Weights of a small GPT-style language model, trained from scratch on English Wikipedia.
Size: 11 layers, MLP 192 GeGLU, vocabulary 16384.
Each number is 500 + 40 x the weight over its row's rms, rounded and kept within 0 to 999. Layers, rows and columns count from 0. Numbers have three digits each. The size before them is the row's rms in percent of the matrix's.

# layer 8 MLP down (transposed), 192x128, rms 0.0627, rows 13-149, columns 0-31
095:505511492537506530479487528503469542504410493506499464458427479543447518486519512490496516521457
093:487559517540501527530548469471533527451505502507520559481490677416566584462535554510431485489490
108:542475492513484485563465467553521475502521491452439533515584507408492519541520552467456483469504
095:493491517554462482455459513523435584562481498517435513571505473516460459552562504548516573445590
095:471469515533496484438501581511518476475426493472511503530476554517536530543445476503509512513464
108:540541487518473508545484473467500535478507519488569461497463546573500555482515473487444532503430
095:553557478406515511482483507514525592476460511501588477448430466453452416487469479548505529498471
100:524598451440492452526451500449496488451464508574435534486531518460505492496552504527554477542469
089:543481529514500485441506515484468515486563599569478549473472512454489423449483486512478522506502
089:485519415433502417517497504521509515450548545549535550502483486435469524416530564462521471527507
091:489533470468532449548547498519534564505498521522408459465571489504513518523480588533568539501570
098:579452466483494513518452557501451506517505534451467454495484481456503562531500503549481493524457
106:516489451530520459518543434471550490528552563446525525466457476560539497537491529463561449577549
100:499492445434510505554566496453558574511497517551548485546491483483553537510443509424521570474531
093:520474549506566506458451526463495462476476494593561490523479434589534466538523467547463474524488
110:441492499521441568469501542593492530565514489531480459518502482538498451476468537482499516498482
098:502558503404591494563546508535523493534560504485514491423526466488472443512445532545533419475496
095:440563504534484529381495468558524509542540595531480483523583434480552471527489477499565501511480
097:501548443554422514462504470519445533490522522538616493463467505495504501514475512515488496492536
097:535513515570482512494438487448503526445489524413507520533480506408536555552505524477442504465505
095:495454503489408495429528506459483457478616466474554491445484555431517508531543504521439484509539
097:447504466528518515472510569543497540592511548463417482429467526485456493554474485561448474482460
093:450564514507475493499487555490529507512406509522477485501537517537532538570417534433544500492508
092:506496533527458531450490423460520432568502583536545473497526566413529493523437507477474571550517
101:537513501463509508523441486463484517498554487478548479442506475409543511539507507536469488476463
102:515523512487518494536540495503523479552497564504545432426486514514499459502522476541496564497527
113:531487526473605544447545565432502411490524543521467530501552456486533493525523478569553483569511
094:445434504547506485513480539441503570526468494522462547553485526479460489468522546493472504467530
104:521522582479488516494497484458550468462593482417563481453531548472494522457492509458454532457546
102:537472549468570550427523492576478515525508557437468515525518520603543437502480523517417467409489
098:550552480430548539469439505459487533439554489474533541585478529447480500502496595494483516517465
091:587423504511542473529417465419469478544509540525545480473503532515458459497503565548506499444447
100:495564565548532489487505479446484568540511440495483515512501485493481558571468458497485553506556
097:489518519479458530498471545510453551541477457484480524491525534549505452541549524447438519455537
097:492546500508415495504557490569484529504546528478557492452531520548508510575543473405532417548512
093:512500508437466521598451550448550529473480479456540447484505584522505514452549476426476470439451
100:484481477520435513508461477447504481490493508433547483438504480434521461464482439502463513426529
104:511522570574527459507428450516449544461516498513567517498482536574510567567518501551541492517523
109:497527437455510523541483507524505522496504461455539451491487512485442521506504446501540558496523
107:452402503481542442496486446608454567508496514517519550469496501508460452432489481622432496526505
098:563488444502498506505455471508544525507498510527500517497487479466488546514490510499536449549468
103:539395490474483447578502471493504448396460568545482496468471466420525504495481487545529475531464
098:499440528488474425529599565450506514471504450480452528510474474439549475426474503538465573461450
098:499489512545542522527487577507492538477493485523518456520464493546559455442515514506555559531489
102:457445476427473487417553501526459488483493433452390564475498523484528442503482556449503587475532
090:472431462505485502503476527554496480570464466540532489458473444539527421496459383508488569499407
092:489469505485468568514603499464552488511527512514507521517429542527515533500542549561480503487606
101:468534485496480482494532505522464528478561451463484564546440501445529471538515579486538560453503
105:459494467431523501444480477469587496470474503514469489479510579560491462507496462452427517506473
101:439528545501462605514462510467576451446455474547516462562447569439484557503480499531555511562431
097:524507554476550559567574458515544510446481466453470535440481504532430467479514469455539413445470
102:489491526486552474450427526546487512506588538494590520432460508433479496491530529516451479402489
110:473431491436493461473495486500512379509598537504438507422516447369594521516519526471453508454481
101:510441519448579503436553498463528534518510489458496485513553508471521448529538508569488509524570
123:537471547505497472530500414496525465445468482537474572451487517516537434527480493530385460527531
106:502515475448523580467511506472428482516455420484487530417533445559562482510532567498490484476524
106:491457563399495513512519509553430496447518491445480496572534408522521433479457565481438527450495
097:474529481464474457444481382499544499526477503528474538509468501543471432441542474475512486529523
103:531402484464492589506429521496454479401480479544573482455469453504452457456564539481437575470512
096:488496491466587486498533564525511546483464540452462543521460468512491540476542514577488549471528
109:520435513523412458541509474518484478493443529492481541427545529437511542434471469480481430519500
103:469451429499544480404540548520503501534550543504513506535473531484457422542446440551437509484511
093:454550553486448544481540516511502496601494472459486488486474445468496510493499535536512581462477
103:497468490521525542492515533462494426507483552504442550516522509506529495480523456549533467490430
095:509496477566486482464544476537538405497482524456474458500521488502514455478435534528489507557541
097:504506556544471527528466493459483558468494453497534482575500503487555502543525473513511507474441
097:485469497519497523534423534503521469471469471447463547535563460481458482472562517509503433464417
105:476537500484505578461532488453473539471390506552466498522482504473600404518494562540542544552474
101:532470545427549477491549549471409440497553469446554517582474465473515422495546495518547487506498
093:582487475557554523559504441531520544503533457471483507595513493467406446446530532441495493431458
096:550509445528503493611472507475490465530479454530570537519490529507540501431517488537507513502523
092:462419482504486492571558458487398452501475489543526504399503557450433554528542513462561518479431
106:554521510398528533502436492522553485498531483453513461474551488520469533525494523494518484446460
090:480524468464572594501554541516512460495494464504520433469487522468472522456460560458497506473454
098:535540484500465480448456445483434533533556516463484540467500465524444506566565427540479467512522
106:470480520513493474468473513465469577463489489382483541462524455534494530505490508478566485416461
112:455444442541540475466483487505478467469496517465493512495468519502502502459456510460439551471556
098:504509405478516579553514527522505522580470533474483478575453492518489461534463451540535505544492
098:512458518517490471516543472490497483501508466454485506498521593581512458498565457565476459518550
104:527500525523497525508595432487518481518590441445492508509485563489599556526551464470402475518496
092:465534530578485573466526450454473522543439468499499509586469511486515489612500534466464466491503
091:533482483493559437465462504489516490460505487538501559495515485526480504511539476502464481498558
109:556515447521508484566458491520447492508479489608549512535511490484517578517534488555531526546621
096:442507509452520478512537522503519491592554537492496445556482452412525472401486556558497509553473
114:465537457496503438489472512510643457476471440490468485496597453465511481519474521477568492530515
108:366525497476614534560550524532514536498457460452475510479536458481505498496514473444525511402448
094:480482520517553575472571493496540446468499519483497495541522452497485514512490461401518482532485
104:540495546583473498499507477479533505470477573581496449488451527514468496547477453468496513533482
100:529489496505523507525446546480546476547469490496448492486447454545486552478434478488437483499507
097:500507524460422542437563460519506500510477460472551558514547537549476527426482468533449529481531
109:524466534548521489432529459503524493517494515460518478560433478572479595454464459513510487479454
098:482450429435529545454490540467452487526510463510456511524507556540532467477533498486531481506488
086:508539471511565472482511500461517533529500504495539503477561567461509519457474492455549473498513
094:521464549536544469481485496512409508484528486579600504538453486472423494531551471538479501497520
103:467470510535522467505478449527476473523510432513477480461482532460500460553525502538517523468490
094:458500492441460503544488524479451534423463417512465545511511513485421487413544479508540539529521
099:477438522499524509618505445534533503470501461479498458526449538518466536547468363512494451478488
106:489477464610465484619502477536490466484488531528522503513481516468512491506488514509506530499451
096:466516491493492503498517522537442522550537477491518444478437505445481510515541485509453496509464
098:543512518582458450486545477470522509531463499477545524547412473497490530534463490460478596546542
106:522520505566565497592498490523517454475564514451511502490487466566559463524502495503532528547513
103:498441488452495538502475496558501473441471486460515419470544458468452513478445541505494521447544
103:471561452523478519512454453428480449522536513480514512493477426465506491534523436522454475489522
093:490445491555465518591559491466534507490495482502455508514505523448585513539447443507481517476479
093:579531489493469525447490506435406520521488416499505482501486536535426555499584533495515458482506
105:451500474486478525507528526488507468496520546458595536468432514453464481392558476493503487511521
108:504543473591442519524479462461421515537458466476443488533468498547485526529563493504458523437432
094:496553463571518526467452470566507484478450540532585462528478515536542582507566536524545588517460
098:493516443430466550506467554434484521425534501497510438474468577478461481525508484477461500520498
110:504480497564475494538531484535568542532435549497529458508456440509500526560499549475550552496460
100:505523530516542480458552526545570473537450515546547491502512548495543502546453518513426577597479
097:458499487483568515496531569496505451561461435551534542469479555565442475488538583491495526528490
108:470480501483495482481405464490545551514507445521536536462459499572486514517548478562490429473478
100:467519514462512565542487436504532550396467438541434498545535506497490474438450445470525482471534
094:495459455461427440507506523455504513526483549529516492431483436499405548508463534486536512469505
087:433433501483463500519515461513461469520580456510527546497474526507580440531465515522452558539537
104:516424454473519480513525537551475471515541494449504525516407511450523475531504470447530561467473
104:463427454510511514474485519505454399548499484551454528550512497524532466534500561545461514524434
098:457522495500491472511450393490499494435459503460490491388547472444487510508542402473521506430456
103:454464558484458486509583466512511555559581503481442544533495506466559516483517504511514495447528
098:515552442478573473485474513516535495517430476485471526518484478501478521475567446505565485556525
099:476498520481530456473470514563492477524430513458487452468493446504455527583543548556522562514497
101:492471505591538494516491503536518479485471568450461434498520470484549486527594566482511518477484
100:493574553461559489468494597508480531486511483504533464522522474585440554437502493499499440475516
102:471477518544461511466489507488406488438536437420487540467505516499468465428569455471471589474491
105:561495469428434538470488495511553427575533503483438564495547494489536513427451455518473455471523
096:461547568521496454424540424568502500454484509485498495469563446504480495474492499444430438533531
087:550513500430457508512564515514524473510472448510450469410513520460471523530537495534468466464518
102:522491499478368473500480435507449533630511523449548484478503504469423490520449533437496412508495
099:537525475525526488518479474527478549537583452529484499504496497567478464457561477533502494481604
105:558496515432435504458501406447449505603475521506521473553494529422462481568498518543449452498526
097:579537476475575541560430443427470513455452515406438502514497518507463565509522494521546465448498
097:525523417581486469526521487558568455538506537551473446456469470555445490559486532441536492503541
098:546514482409503412493454512411497473482502487487570439467534472506493497529502504508442477511455
107:533511495436453521511496528470532423533501520528525451516535451473483498478485527479488418462489
092:493409482501472477465515491549432520517513483519450492513530484576535428528561474496396478497464
103:554493533476421481506468516510405409470513521473466533520497508466501488472507486493566480536518
# layer 8 MLP gate, 192x128, rms 0.0756, rows 14-150, columns 0-31
099:533469464485466518592455540388550481573512530495483558476565506494459532389519515455534541513489
085:484531523509488496452561465487557547504577527475558429529515455559518558538454520474566527541454
101:515529479595494548539461501536509550593466505539475474479560511505522422521494484513489557475577
104:426536481525464509470474542546505567504452566501495491477522532444566528524460483492490497403439
102:434485482475548486503520445500492388505505467519480540493560467470459448526512509451491518479614
095:495486443468442459509520512467530513537494452537530453542556484542506571514524518517581580548486
103:548486520492503559531416470470440513566431523410457500503507521449542506515490487466511486559479
104:525440465558522613460510501549462486547591556511459400471441490465506472497456511521473595501459
105:490478467502530584569582538501452544479530516493504511580452508460553500548504451443431443435525
092:533552480418430507485482577564456538558514495465516512455501421478483477482517554563524486532426
101:455545509462553508533482489503526486518458482398493541451552550465528422526576450506522539475555
095:550501529509509547521525576463521428556448463453568481468555509559439518439519498479525516534496
115:526498498504509525524537499468445569512580559492564412539476530489507558466487485481516489470462
103:540473498471565482543434445500501519431542510476466456482481520448497588566504529501421571462489
104:497522547519517463532525529510499482481501492451536485517474465566505551411481511520534501507495
092:482527508480512561525503497456474570442509461500523487446520450470479468579490536479462539489518
108:518487479492513461496458606462571433490486536459470462491452454552461475535474558547386469492388
091:500530471475559606514473488439505485465564460507513487461600499483491476391506482437478524494545
092:451447512472482488442457490483481504508507496582467489443445498514528508437506512525454490480543
099:464515458526487459490522472500552500495556530537514566478532518518527520545478525448524521455496
104:406462463505440506525521502521500454526558498512529539544588422486455460473488539467469462432481
107:511500555513469514499532486560528479529473439490551537567502529472484531501476560536457483470445
099:504539470454522514528559518539436423483453462518555483484458591530468546484483496428462560524509
097:476468532556515518478430466489491436491470452467471518527499551535453529465501505490450486530476
116:494483524510515483548539481466423537495464442457467525509548491529446521411476554442499470515550
099:543587451496450455560492468542483548542419477519459518491478460526453481517471558497470498546482
101:529417528515569500506454459502527489469460483493580482562518507462498477502419435534536472455484
104:467473438506483485483476509535577522545513541485442505475527523484461584501515485500530507571587
081:463583491555543552536504510462517485495456460554523459537520561464480558489454490576491475512503
102:506554494546428458496561506507536469597468510483472507562482472469509458531475516442523468502522
101:479536561486505483488509544455490430484472476525493464471534475508556455447489486448473568529514
108:425529473604459552525514499491462475440436539522511528450463543550490500553470505498525412521541
092:523549499500516503551497522541490552488468447537482522497505424453415575569474462433476538445564
105:494511540474525540577459498509544542448495519485466513503503466483521575503477549515511479537497
096:510431402525536576478523482484443489548510456527479583467506518486524459559424510555482504519461
101:423535502511546452485477527515492447521451481530482531566483507532469451510547443543459523507505
108:450511480475454438549581432458519467412512523420526478559467487457526464509508469468503548506509
107:510456520467460469520430552536491545472430503507605472519446550511571559498466506497413463524467
108:445502468561534412479552433524544454500468462490502557463436519482496487456468546434446490516565
099:494504479500463508502456532523533540435446505471493503492472470475532551513536500486516485488481
087:515608476470480476555569491465526483453522510457494543429503543563483558460484535538450468544500
086:530486521491518514566445509458533502502422454654461501468498566488496559546553564532496453537455
105:502458512530475451471490394526491494556506451531527411522481569471435462499472537474501455478604
112:518517540527486518500529550434509554472473521453450526460427502463487570605463460450456519453526
092:450465510424543509436463478483439430517476490465503447450463514562482508475499440537484536521497
102:508490478525521525549538446514557523482494556497507447483507474509458533525530539585503415498567
102:512546478473474476529467547509528537494499496493490535541514490484465575475492484514549595448521
113:508521478448465517481502497509512447486496490463482510522564516585499537449434494424447516537506
106:502530508571472547561472442432449449458469501467503421503472495528539496500526446591487466485489
098:490426535517525497578572530456465416505537523501508497525476416514484464483458567485443428500497
103:453556494500461496515492516513513431564462499477523437488586489476391483439476522495509530527546
107:465517466456538469593536550522546447474522487454441487519476500438487528469483501541414448430586
100:434520484563470563513478508436530449509492474486504451442515448546499510501449476558493465451515
087:493545502494492458499471501502509459483503545466489530529531485483442598619509529514468452468536
099:496568512412579519527600484470511498516461462560554486519463472567514495480490570517532494515542
091:561576496468522548501549523532456505513493501478466454499493457511411491537564512482410524512458
104:519422515532525500517538528529430473438531535505507498531483506462501607510496568507500508443557
102:432542517549526487466534488507483483576442457549459543475531454521537611500488492543538455526496
099:445506533579512487541512535508463497508470485461497489487424503499500507542463492500459501513527
111:526500522554540542556511514443479612537503518465576519537508490512498532529503519484504418481489
096:505621526509547504488499488536466519539426450521498543511542523563461561443484518521482546519420
093:447574535461490504463522536493482571512431476506562467430449450500538553504509526472503526518500
102:450518490493522550451569544420542439500501486458504468473477554504496442463406450444441510475538
098:527496490502493464537566578476408481476484528512461510482452455500440507502558506462475453510520
102:490559567561449522519495525551451471489559494440547496502454524539529439497539510513545481506490
104:418547448489499480560481454498520458497537473480510430522507490520534477523438507486450485508474
097:411452459508509456499486478479494500518556480495508515529508533503445573532456451490426484461576
103:477517539453472506496512528403502437471440515493529496535517468543495509465514557539453491500487
097:509499486494439527545461488503475525425523382485555428474530496490475500486523506486484536489523
092:517485526443501395434445545539506483461468508525505523486467457505592538506511506556449435563489
104:538531553506494489509534496519532441491498543522497423554521465469476532472420444478506487443496
094:546555442503479503508567538438511405485497472468566562568534425488501521488481521552502461501435
091:520546497510565478519523515546527472524453451570486507468578479416473486518532532463516497484475
102:514546461479563451539548538505470452508475527436452545535491531465570516551454549491530504534496
094:526544553514491471541499556497479445532441463535502451564489519503551489511495455510545516585575
090:461493476488544473491517438405445483486505478489452520488483477559448460463471528455460532462547
101:551520505467521501556516523472502476535523460479496554448539515465496563526470506509503471487503
095:523552560491469541490467557429500434439457495492474564503490505481408480498447487510601518552497
096:497535511452524449516571456460509510444491522551507476525542486512425546465440408501479519494401
089:483595534603533441527557508495519514511444480517503421488549454415509493575549521517512461505492
091:462571458461531468488480512496521440495484504489447470494470472505512476485521434515390546475539
101:464580492508459529498403463466447475549488460505485491430465466492566501406456552455526528530504
106:493493516498498522511501517490505410471519490489480541410566499508554579448509479489509509483469
105:524499584468498541497477491545487523534473543553506495501483517499476514432546497516520563531419
096:451557491519536572464573456483484553447428483434550464459461518499479502472558528519580513454451
094:432558540415449559557437488536517548466542465503526558486480522435504510519491533537495495443533
100:546514506439535444470500517474491549476485542488452451451539414483546493540512449524486571454647
109:556477431471573517459519447507494480583532441432487409523475547516472551525449493480491481515491
112:493470569515530435450435495519502515520425462526441514473513559451529548481484433466456512479564
112:530535507486519455495503490514466472519514516489421419503533483440465508541613497475547564517536
098:525527541486508513469525472478486531457463517568513482475523476483532534560461436494503529467468
098:484544512530478583500520463471553561538545491477562518482527498586519495480504566539505509452444
105:524482546525525567529489486449470523536537462559528424507472537579554430514463476540501464502435
106:558516413470486531390506533461541424484545620434542494437485520484512533459478539495533453486505
092:497596471487505498540569559495513470560401447495517493471518464491456457535487491510485513522504
098:507516500503540450482467543417506454561508487530513603573583521539545584510498446520524533414543
093:492546501511468500607507476514505466393458484499500505443514553470478447482467500550475522495539
096:483554530468519416529505454508494575490553483493544511500465494533430496490412470526462496513521
101:486489495437503450543474436454562485482539497489510515458558536503482484520515548449464428450491
103:468516458491470522452595475470476492470485455560487460516482518465556545509521514445498491438503
106:579509507456499486577552539466556417510487516458452485581527490490482534502545457478501400503515
100:560478493451455464496556488472448555498454533537518461502528514562480581483523502477573479480528
086:489540470581459520537521487548522474489520493462539574428546511464539519543494442501457536520563
092:496443496558515583459490496457466536433536547575525523421486467499467507486550534491508396509424
095:464477466429485464531493514518523527520512536485557455475563548462601489462451500409477528438496
107:515490463475546529506513475563536467497486485534500521512534513484559516476476508475579567497519
111:479482519534505489470545550450432508491542474548542505531445508451509454483519450492558464510546
091:450539555478435512524464481493451476463438507475515531411513564534483455511492562505513482511470
107:549541515450472530512504512519477517537511525456609452443463539537530517496519525465497511522484
098:521519506523511499467520519553541458505509500401526505455481472480523495575545472460496484551554
107:512490487524494565531520519510501500484547515501501517551444531527458517502553404471464505527441
095:510532563453499453505497523460508446534472443509537508428503381532501525462527459547518465535508
102:502463507482520462532540475474479470531527506436529461506483473564496471465487497446445529496449
101:569445501519576532538505456540520469511506526481509523500501536510534449508534503447497488468510
093:495478611537536547534517523494456506485536520545455551506475479500493485529493498515443530499489
107:514563571498475573552496582461513581460576524486451522503485469489487409553505558489543579528475
110:545530525498531503442462515536520459455544391580410504487395497529524491494503558540522510526504
093:529610524448505534544537550473522563544456437491507414489447568528512525492503523453461482544423
095:541534517521487457526535529473466372495453512413568498529515490529447463447568461522576513421482
107:468471494481567518466427518579568568458472475466509525505487512497522492407483458482488515453578
095:445545560520508522481497479507533503454524557522510473480518515533472543481487460462455582434478
104:486520457497362548434501546476505525483490460525547513510478492554507515443552529530500492574464
098:484445497452531515470600529434542493566450482447496547463526576487548515525499497446540491510452
099:507566526540513491551447507542565467502486536501484485468487522482488524528502486548454551491509
098:465525453486479509511518450512471469490497493518492627466544537465559445497507541518495504420478
105:537483487553524505480476429580489485460511460498594411578495477506531523491507537460459479485512
101:432483500486461467564564473496560470493495488574591468478510542583526513473458471597468528429524
092:474537504500610527521480580484568475369534520474556512440514498497463578464517534522420519447511
095:505517488452431539504487499547560445485474537503507472472532509508475489502476502482542518506471
105:551502501486434465511503483497458537523457436581541476474541480476527493452509599512533530520426
087:455538464474520497580568556533533514518474457530494454479440546452565527516509548518452490475524
100:525549514555532523567506383508505512523430465527502480479479504519573505471512508492483482490510
103:479518554518508494487458504572478523430478536501505522440455544498558495509580477437516462494465
112:489535504490547485519531420552557440501427563535445521607536509472500506491533519504487522550576
094:515506455479527488456514465494424540529493566502471479469449561537482490478519417546452528528553
125:432503450491526501485459457502456541474445481604484488559465477561533456560472555536460459474455
098:507501520461561527468450512451510500524529473492551505543510527497527472501443505405519500466493
# layer 8 MLP up, 192x128, rms 0.0796, rows 14-150, columns 0-31
094:575485538566512454485502429567494497531489523526485477570458452538474507606476480522495470446499
093:531451534511533497466538538476603502405418470459533517543509478527493556460502462556448447552482
090:566476512493507457409537544487512488509535549518431504485462487548468488492498503460500456571513
094:443459474501521553444520538487497493487557484526544542475459548437493438517465578456554492486517
115:487474467500527528502509444523449453468514519460541586439626506500361481500462525532464516516483
106:586482612484474581541475412524469516471568531487516542443506522540487537473465541521465404474474
099:496482554482474566494558519480465503520537585489545552515594492496471489471559489526585520480430
108:452528487514465396510416438492463536506400423512540502497521523563519513509470554475515447451516
090:507492532535463511486494518482480503549537499514506457518528475550473513538418478571531411525460
100:518470561491529462511518510403535530489553510541512460522513528511529529473504416401495561499509
099:587518513448559453488513518493485571478511518560416465533469509494574563471540521409497491539497
099:491573419494506459445419478522482557507500459573447555526550464562487485426403519531471469516526
118:530519444632513457487528513557488468524474487507407492475487461529454496505588504474490530485515
095:547513527514435482504497507498468482483503518469540512508550472508446549452537504491474492547480
101:462509456473549444454449467430439457497434558495483533464438502479507522460510488578469478536505
095:472497503523430486478462439469492466441490508488557506485552518511497577567484432552570496495471
099:467551489482515432505525491565450545530555415499495563529493511431501459561459485586572460437496
094:517427569519499510554503474465552459504523473485496488500603430529490546443535471450514482462506
088:564528490512533514511522569501427429477422506491410539451515479507477522510446492501517460488500
095:538481490523518495506520434548531503523445480471460511475511469549476491506502481455517512489466
102:521511518480498510517438496450428443465459458534558563468564440506457511454480488479511479530483
102:459510521464534566474545454431541468586543478557519466546532582473488504451474571506508399537537
097:514496493495524490568488558534515518483563556538479507519416483562473546505547525445530409489468
094:450500560538435512394491528571509508512545491481479526494444498545487643603504527501430508507506
103:482522454560511533628541535489478531472515547446513478507496399477538489549458535514513435459549
088:534595470506544525537488508488516536490482467495473506551519496421474458550517555493504481536454
098:507530540507522587544485487542541500431554486486549453469479473524546547530531494560576516484455
103:541525464511529454442419501504518489590502537451491477540510471484529511478501482510487482536505
097:486476508503462488579464421480482519480514446506550510425464438416437486563564531460563518521498
099:438546449484529507584513486466525452500506466440560518454478513487477520454500526564496458515515
093:539560519501486489489539505522516511464439556574558508569471427483537502472516589488499523496561
103:470518420542418572543509478498468451512483496440509581502511438461528542499485525563566452478533
104:513534493480436439405586458470535501549512524488479410528452526535460456478435527547552512555451
101:476461464484543441520518426461482500546478466433517394499488579464509518440548497490464467490524
097:453529501509564508533510507427477434496478483574476544538467467465437428558578476531454494434495
099:537476482550556535479490552522518445564435513517440522510415515512503515548527562532490508493531
106:443542533503517440491502545510521526417477479477532547458462509561572437502555504532483501505448
110:530469487492525511515504569503493525491503467536545465446417442433467507502480530442510481500509
114:533440465565489502491470556547476479523504494600520481477491474555527465477482562536542497510493
101:493475437509553553503521479518524444457506557510465556543527557532504514458586527543481588458552
094:521540490472481486502556526527525561554530419487570535479546497586445532493581461478480542469446
096:432536503456502566473435414580530477456476544476489453465521528513464546553577544537544445507541
110:549458530442412569468534507479477434547507505473502511586474550535558514480437485510464483499501
103:532538449515447491579523556503564492555463536497484449488551488572493526487532388508532498441470
096:472469463513568499473469516426432568485464553513498522447485460430525452537500533529473532524536
108:517484481491574545526501514484528499500417531515451470500543476494456525530564501553537494532507
102:469503451501446499458504440516526421477476479494448519441480517564478563510486498517483461553540
117:521464565482550456518526507542427616524436493446488496518492535446446488489425458494467439518520
101:406485467472555479492481538504516489466568498476528430475460536564537462471464414564497485465487
099:460546561532488464532589562411503448540508442466463472514515473507467464453450471515479469531576
102:436525605494526488459502504468480551477474483571512482543476478504460498560536460564469540488451
103:522401456462422560534449533550473568512495476515490524486424512568566499490498476528532489547510
101:507470508479452469430483478531517533547567518500575491544524484507460545519557583499540543540502
127:522527486525482476425446493500524484546427454505525460484438523575565464495458545537509547578468
100:470449524504497547445544485453555543522566535458474468462493556523529534451515463568511543517534
100:476508468552455487461456559484521519538449538581565493508551502529565554519515502501450410463504
105:507582554584531517467512458516563495385567474491455476496467421412507485532517463469500590471458
093:507556483512462513453546479472493595507511498471484489491541438503466555501505489531537468490472
101:550533471509491440491479556509496471520448465513539533503521611465455544541543503530447477492425
105:533545467481534494490620541474466558530466496509502516502449530553483554456488442522472442491517
103:451483533552499455513493499462508563559479493496457590451463490523507511465505563526587447510457
099:481443436449521547433490466499467523452524512551595465504512538516564461536507530476547500517522
098:444524462500511544411520525462591458497463473459494461518560506549522495541562484500530472509529
097:490505479480532551529569500526527606505562461581544414458436483492441520475521496535492464492500
094:448508519509477446508514521500499505495521539449517539498520534512445559433516541543542460512456
097:477545474516466590488538536514480518554470527557491535415474528518457566561438468543495481495488
109:567448537537521535507502517557527550461587480492486546533479529448455579520484420423468482447550
100:447582513547511495524530527467488478557463522453515429480513446516511501507457481502494456575503
098:472579456454413534498513481581499503514521585447543431510541483534495498518523459451479535509489
099:470490531493509530420516471483482565504556489495462512555478495441489441534525561408448522497533
098:490584507550509500483455526524538417460422535504523452607540431522486470515469514509490432537534
106:482509527569505440482513471488404526422535527511519542552468513477509532411507471577525485511547
101:501447450509471457531516493506497536533477595505539514392490493502507513504477452514496528485518
100:439501489515522474535456462477447541508477489575449490489505550500537511471391536497531540462470
104:538538533502489445509541457482507479496527473500509561569492428502386514415512544483501496465561
086:460410531452499498511497484518436498489491522532428518497446487535483531511546502508506481566519
101:524587541477531547460527548456551463501462471436495548558499502526527454512446559486514557525493
093:516516515498500498555497511506476504510479576543528511484494446419536409449516473439472386500484
099:497511469558491545469516467497446510484525558562534515537546493513424483417543562412524570474426
086:495499481476501507448527534503459475510461557462465480405502538567527506501467481536514529575528
096:484531503538490541469455469487454544533514527497474529491474538469479507530443598544487502489481
099:515510510464520447553477496519460632506436495487521505519563500521494553542451496563541547560543
095:541485488514524462459474464541489448523528439478499484499537513488513522475487455528488499448478
123:502562502529504494542463546498484514479466591457493514532528414464494520523603494498537452489571
094:585527453560599493382484515358466500538542504471533456532495586518483544513507514455466565555474
089:449545446528413488447529458454547591501503478444529469540508460503487524440578512512482499493580
102:510497468488529480458504569428434504521489515479428507512554471418449520510462490532516496488515
117:522526532467523542551513482499511436501509546556465461468547540489454501586494510577502501566479
104:496494526507487524488553505476535532527446504548464435420490429513561486471492449416462530408475
110:520433472513435501503510492490524576499558477615527479541411547546506487581427527484535519487497
089:480563576462532468555453502459442509481431471525512495470468492583518506476485492494514476461531
099:518542467460475466471479518460444453480502467473477599505463429508528424545544471541479483509515
095:519485536512425488551427514550484432522470479487523483425526486521530531521482522433534485511401
108:554556500542556442438563617507485463502509496506535508391483546562503485497514525495457463498429
098:549465542496446588455553504505562472544524493484517485484482478545512568535486538484530479479492
103:419421512558478508401475536483516529483438546547483481439435463563507439436523527531490494482486
098:470477521438528484395495521430573531469537509472431507457540548543494519517496482521460519524511
098:516411544479477416501484486511522504429564504476486493479556412551437507458473506564461494468540
102:479493398514504502486514526587489490492486469577536547579549544459493497519561491556514485495514
092:485552471506455558457523487523493501507464537531521470505511524468464504512509528415488501440471
099:506538492557500473475443496498563563502474520475486508580440534578496499524498511471466480541480
094:546522481504494454496509502499533455416504457509489506500549431566533459479517557514533481483545
082:527556496571573461474454402509464503581438572462487483565560490480495496549521512476537523499505
096:442513489489546464461471490498509471449543543503518478480424465549543559559439465569457530506515
100:541520534450469513432466526514467468515487433515485479548481503523517541506464466428545534476507
100:537545498511431462468504487481453488523429433455487458461490520484468518510562507543491515568439
097:474477551519527538498525525530544479507569495497533532461445452507415504535502427467446481497461
096:475485527543480548527495461544511536478546557501466524483456485505465510517545447449453512432545
113:530559608471457549495500488546485593506480527548567595510486468537535516481434506524566533547437
101:467483512545509491510470496588542527512510542535491504523487505476564507483529466460487519528472
103:464471411527543465570520526513456548550529445541484590512474450483448514608503518461438428603491
092:524454616469505432469565456581458532491517514513548549474455527479509483458547496468506540526529
092:481469537468446552513436496522543417431544507498500427508476458524461563525463453519495490423581
103:539495508451531519518545559527496518514514504476524501437430487464457422580562429496526499565496
093:507467499463508571407453481535488525520473530533512538488528535461547488501498538485529487502529
117:530482528530513526460410455480504500508425475556406503518518526489511509500519525465460422475457
111:463485555470493504518498441582556479433479477525504574554599508491525488483492438468512546505498
098:529599510538419497489475488504550509544505484434551511494467505521494500496442550473521455552486
098:507526507508506506523488532405488540445486461497472522477477440524433488450566514483491497467540
110:503411481525469587489446515476411524533538550522490456470515508484555539498607557552538431540503
098:536469510507465482529520441486504532475565477529460578523491521553503452453505481539456478441473
100:528514489509460529489555496594502481488573471453549492495508493470487529492442568564492433449459
100:505533553534453464512525473540562414530472472497517475547553426458528493472530581431514491506523
099:393476492467502497461471492525531496529535598534564463545584509511497510479476500559477481428467
104:437507522513562509435523445448576506493498409524488483506440507515464467531499490556493572553501
103:530478602473504523537477452554512517428462547548389529456432553489543513536570466459474543565466
093:492504458465480490513594516513508458445463529500500483457555473454480486451546432491525503510569
092:526494475511561526527589562542525535458467438569440480536509551508627476546464484557479576488472
087:528521525528427441488617545465533473486520530496514490474518460448468517503542506451511521430500
104:461403501516556528463492521484498464551468468541401474596528493475476452469525440507489444500495
098:484469592575476471474507512524552458510544534617499448468487499553532458464444510504525551462467
098:507491454450525410449519482413497528500496396453563443500505496472605528455512407469478517540455
104:438539431550508477538494536558469556525485578502433572464465469478549442475499515528518486438530
108:430532511494506528537517554506493430432498538440519523440498488501473429531457498463524484553584
093:466544520450545445505348536501460478514462429544426558526522545522509525471548452483549499510451
102:494472470496455512490431454512507500547542504403506526452493542444526503473486544519506556497517
121:467507603482496510489566465551496528473453457504579520512548641451596582446481527534539532505534